config.toml
n_kv_head = 4
vocab_size = 4096
norm_place = "pre"
parallel_block = false
beta1 = 0.9
decay_fraction = 1.0
doc_mask = true
dataset = "wikipedia_en"
Each number is 128 + 32 x the weight over its row's rms, rounded and kept within 0 to 255. Layers, rows and columns count from 0. Numbers have three digits each. The size before them is the row's rms in percent of the matrix's.

# layer 4 MLP up, 1280x320, rms 0.0537, rows 1013-1034, columns 0-63
101:182072186108100099076148120153146170120093152135101146161102072132080105169063057152191130091128153126155155166161150072156102148135112100117171128120089073130087083104116136140097129082198122
103:177102126111169098039135112107153168179121146097137134131115159131185087159127142098143124136154109118094116117176108123069149076170088143075166129103105099133115159111100187161116105158118154
096:153150181130079126102115076108134127115049112086143083175151110093152097159127129115141154176168097057085122186161128175091118131091038131144143144152128084149128135185124142083110097184105120
097:186178128119175089080150058103183157152160160151145119149126115166136144135175136108132122165142086096110143155127107157020171102171169137156115096149093131125099190126076048136074122161122117
106:109109124121198173146145126108120149178110103153122137079198119114141117130154152075097153181197134102089173106155127160099171086152115114108130125148095133074059116130112097108097169106132155
102:128115149124153162157112176062111113186073093143073167086120164132096174165105152161158132069133159146066049175081097085091123152151114129106112175124156087086071095154126166166144088117146138
092:166088122134142119149109132119110112184129137161111191106137155159151066164166134121074102111173152120100128142104133147142141107102060117133193150121074127117114101136139128063155048099138119
105:209164187110121109105123104092175146095099097131119113144089112141143126154156113132136136119128140034076168114150174099078143067099132105189104113160186113103079124116084120136154116150101073
093:179154111125150080108151093117095057115097154100140143196144089158211143137120105134125144088119136107119086118137105084148193153136107116131182154105114133110182110112111088152143166175159077
103:103139119118163255124095150197158168154135109101093125136108065096106121120079124161098161117160099167116151106108098126085136125150167101088145128137156074083131110154168059204119144172122106
104:161140139092186127058078112101122171087135166142150118138089084120094081145160105116146184171134129114176112112151084126082120119118081150162129086055168065132109099104132105168083093114106134
085:132177140097117124149137112138152131108117146171156107147116082134142164163148112112104179103159162115121130107141155135079182132128225144058113127190118122174118092098133110160143142129150162
092:087096156130107112095061158151130092129131158134076052155125163119091102093101175052042086159128109154160152107102126100128130191087113120123086097087095138137098174072129127085166127146124176
101:124102103128164150141113121100151095151125158143097109145151099126139162062143176083136178140198126145084084114182094079103156113074134203126149143096123131096115074114131203106166118167128092
104:145146120128171155184169123134126116112124133122148073172075104060115087098198159110133127104096172104138085149200099180071150160165142078141163117143114149143074105161076071186121137126090069
106:128148122100157123148167105152142132219089163170103153098083101112142124107109174131186162044095147122122116100169192117070176073132168094172148129171142103158165134146131097102168116107181123
100:129107153083103169154118149136181155156113094165183042150121098116086172114173152137087156124118137126157115098130129161161153137130095189156106148086127135106137148071150100136154117134097101
094:135160116147099175126103101149168133144124234103109168137192129075080142072090095139046087137121132174164147068183134160059152135160151090139100133120169136188173183082083120111137187130127166
096:177080126118178111142165113157116138066056146118063161111128189087122148146104098098116172076194142133155074134101189113109134071121135138185123188104150130155125089103103135088170080085127145
093:103168156117141162097127107139101148178099105180162079130133194131108092165070154113072126145091157141146137163142168162137104081158117099035116128090109128134110167084077098095131071110097119
104:116111165078152113136152112172124113091120123188141118104133142143115125113154134028140170115182108131136154087141072213147156061113108151132180144134150095121136091172074128132138087189151167
101:168090146127166168105111118154183173116155159115124115104169164142125089102132169139121177108101101120068091174071196172131148046108074142101146174076110114080093090163125160126124083129118138
# layer 4 MLP down (transposed), 1280x320, rms 0.0537, rows 1013-1033, columns 0-63
099:138175098146115188099161138137164152109139101168056113142139080153155088160118101119107104099089063144088165070139205101093092168169131143130119104098099103134145146163132185136159077160152136
103:085136160150069165120100139148107128145144141104135130106158074123148068170143110078078145110121068150169124137158114108110145131137149153164096119074135149141068180165163068101141084149147133
094:083195148117072180098087163127162115111117108120138112114142105097140131162126119110119137146145087146133160150105123058151147169147106143120083130151123099088161132217084141157100094105084105
098:130163140104065160094048087122150178123185153092109105151132132144082132076109087155095092156155069041095110093183121095107135138120091114150121136136061081152080111121078151171149102113097103
103:123127144135103192137086145118140101156139157127080176131125124146109109119095114152147104175107050163168109137125092074101138130159091135060143107126108117120100109148133122139119143183184168
102:141110075147132093147119088128154111101122093105155116094102150139150186111121175084091113110139189083103178166101079096125119155136129159111063119103157107087180112100110129097169154135123067
094:145145127142132160168202113178087154092104123149119150120067153148160095127102165144135061123131136158136159114120155164111163094126080118148140152113053095144142089137087114173186132088110092
103:124133134162147175138126156118166090135101096053113087102152144160173141134143090131148121108125190124094156134103165124161137136123173130128067081111153082163139099123089132114103068098095114
094:048115122137119131090152174161180132184126147130172070124074095103112049192121092119111095162135144082061097111103082143132072183152160151174185128124151171173116138125112103184109157125140139
101:125185152148103172073110144100128151128162150091153153139111100088135128088106183119091159095126071135147107143164114112175153124139115152205098165129109173152064109178099124133131101145184182
102:145122164124096129087166121156125102105173138168102117158095096205083160105120111119145109124114122113124051129089131125094089195131102134141139134173130102144127108115111126134114137143155092
097:111138122069086176082102091129070161141180106171170092112108073118104141101127118140150082117178159159084146067168140125142173168026145152103121168164147147112129142149153165175123159132094076
092:144086142163123114130157054149114167112090087142109147146154161139129128188097117167137183138077093103137131152111143193053113090065066080117136183139105163157143101122160118080083107153127112
100:096116129090119189095068174128160134204148131104152125112130101111148058081095138141162113137115113171105112073141094090128139097177172151098156135111145122099133120138147151121106103085131109
102:130172155130135158117079143130113112090142192163131146121163168112157128193131170068132109108134135086151135129105038106174190100130088083138110143160134170110122111101137159180154140116110144
107:110135128142085119078136100117149165151111130185141102113117130083139091139166130103184174125192097165137119167118120114126182119103142102097148172188120077174184106115168140112108019112141170
103:127139135115120141150098137132098148116126196186103089146167166174109113179125161227158102105109105126157104055092111121144092116101106128130129057078198092157075181140128092163176162080133088
095:155079148130139094155146131072094135111135102137126151117139129106147158159124127154162118109168138152100108180159089213129141152094080133099176146113129171144094061143113113187146104154139130
098:114117111150105178131102134139105137123178107121153178148115105145087132136140108145122116163151078032180081108137102117106115074104146100145097129085143130106151109138065109146154137113137141
098:084123127114144082115138109164149158189092117117107142093118090133133117188127111179160128157151143133154125137106167117135071139174169134134139088131111109078116147171108103122115137099108188
103:129136104158128176123139098099071133193107153165151139159108078096153165057158125122147110150114098091193120103158153109146118135124135158089051119093113083197074150184068134186176171168166149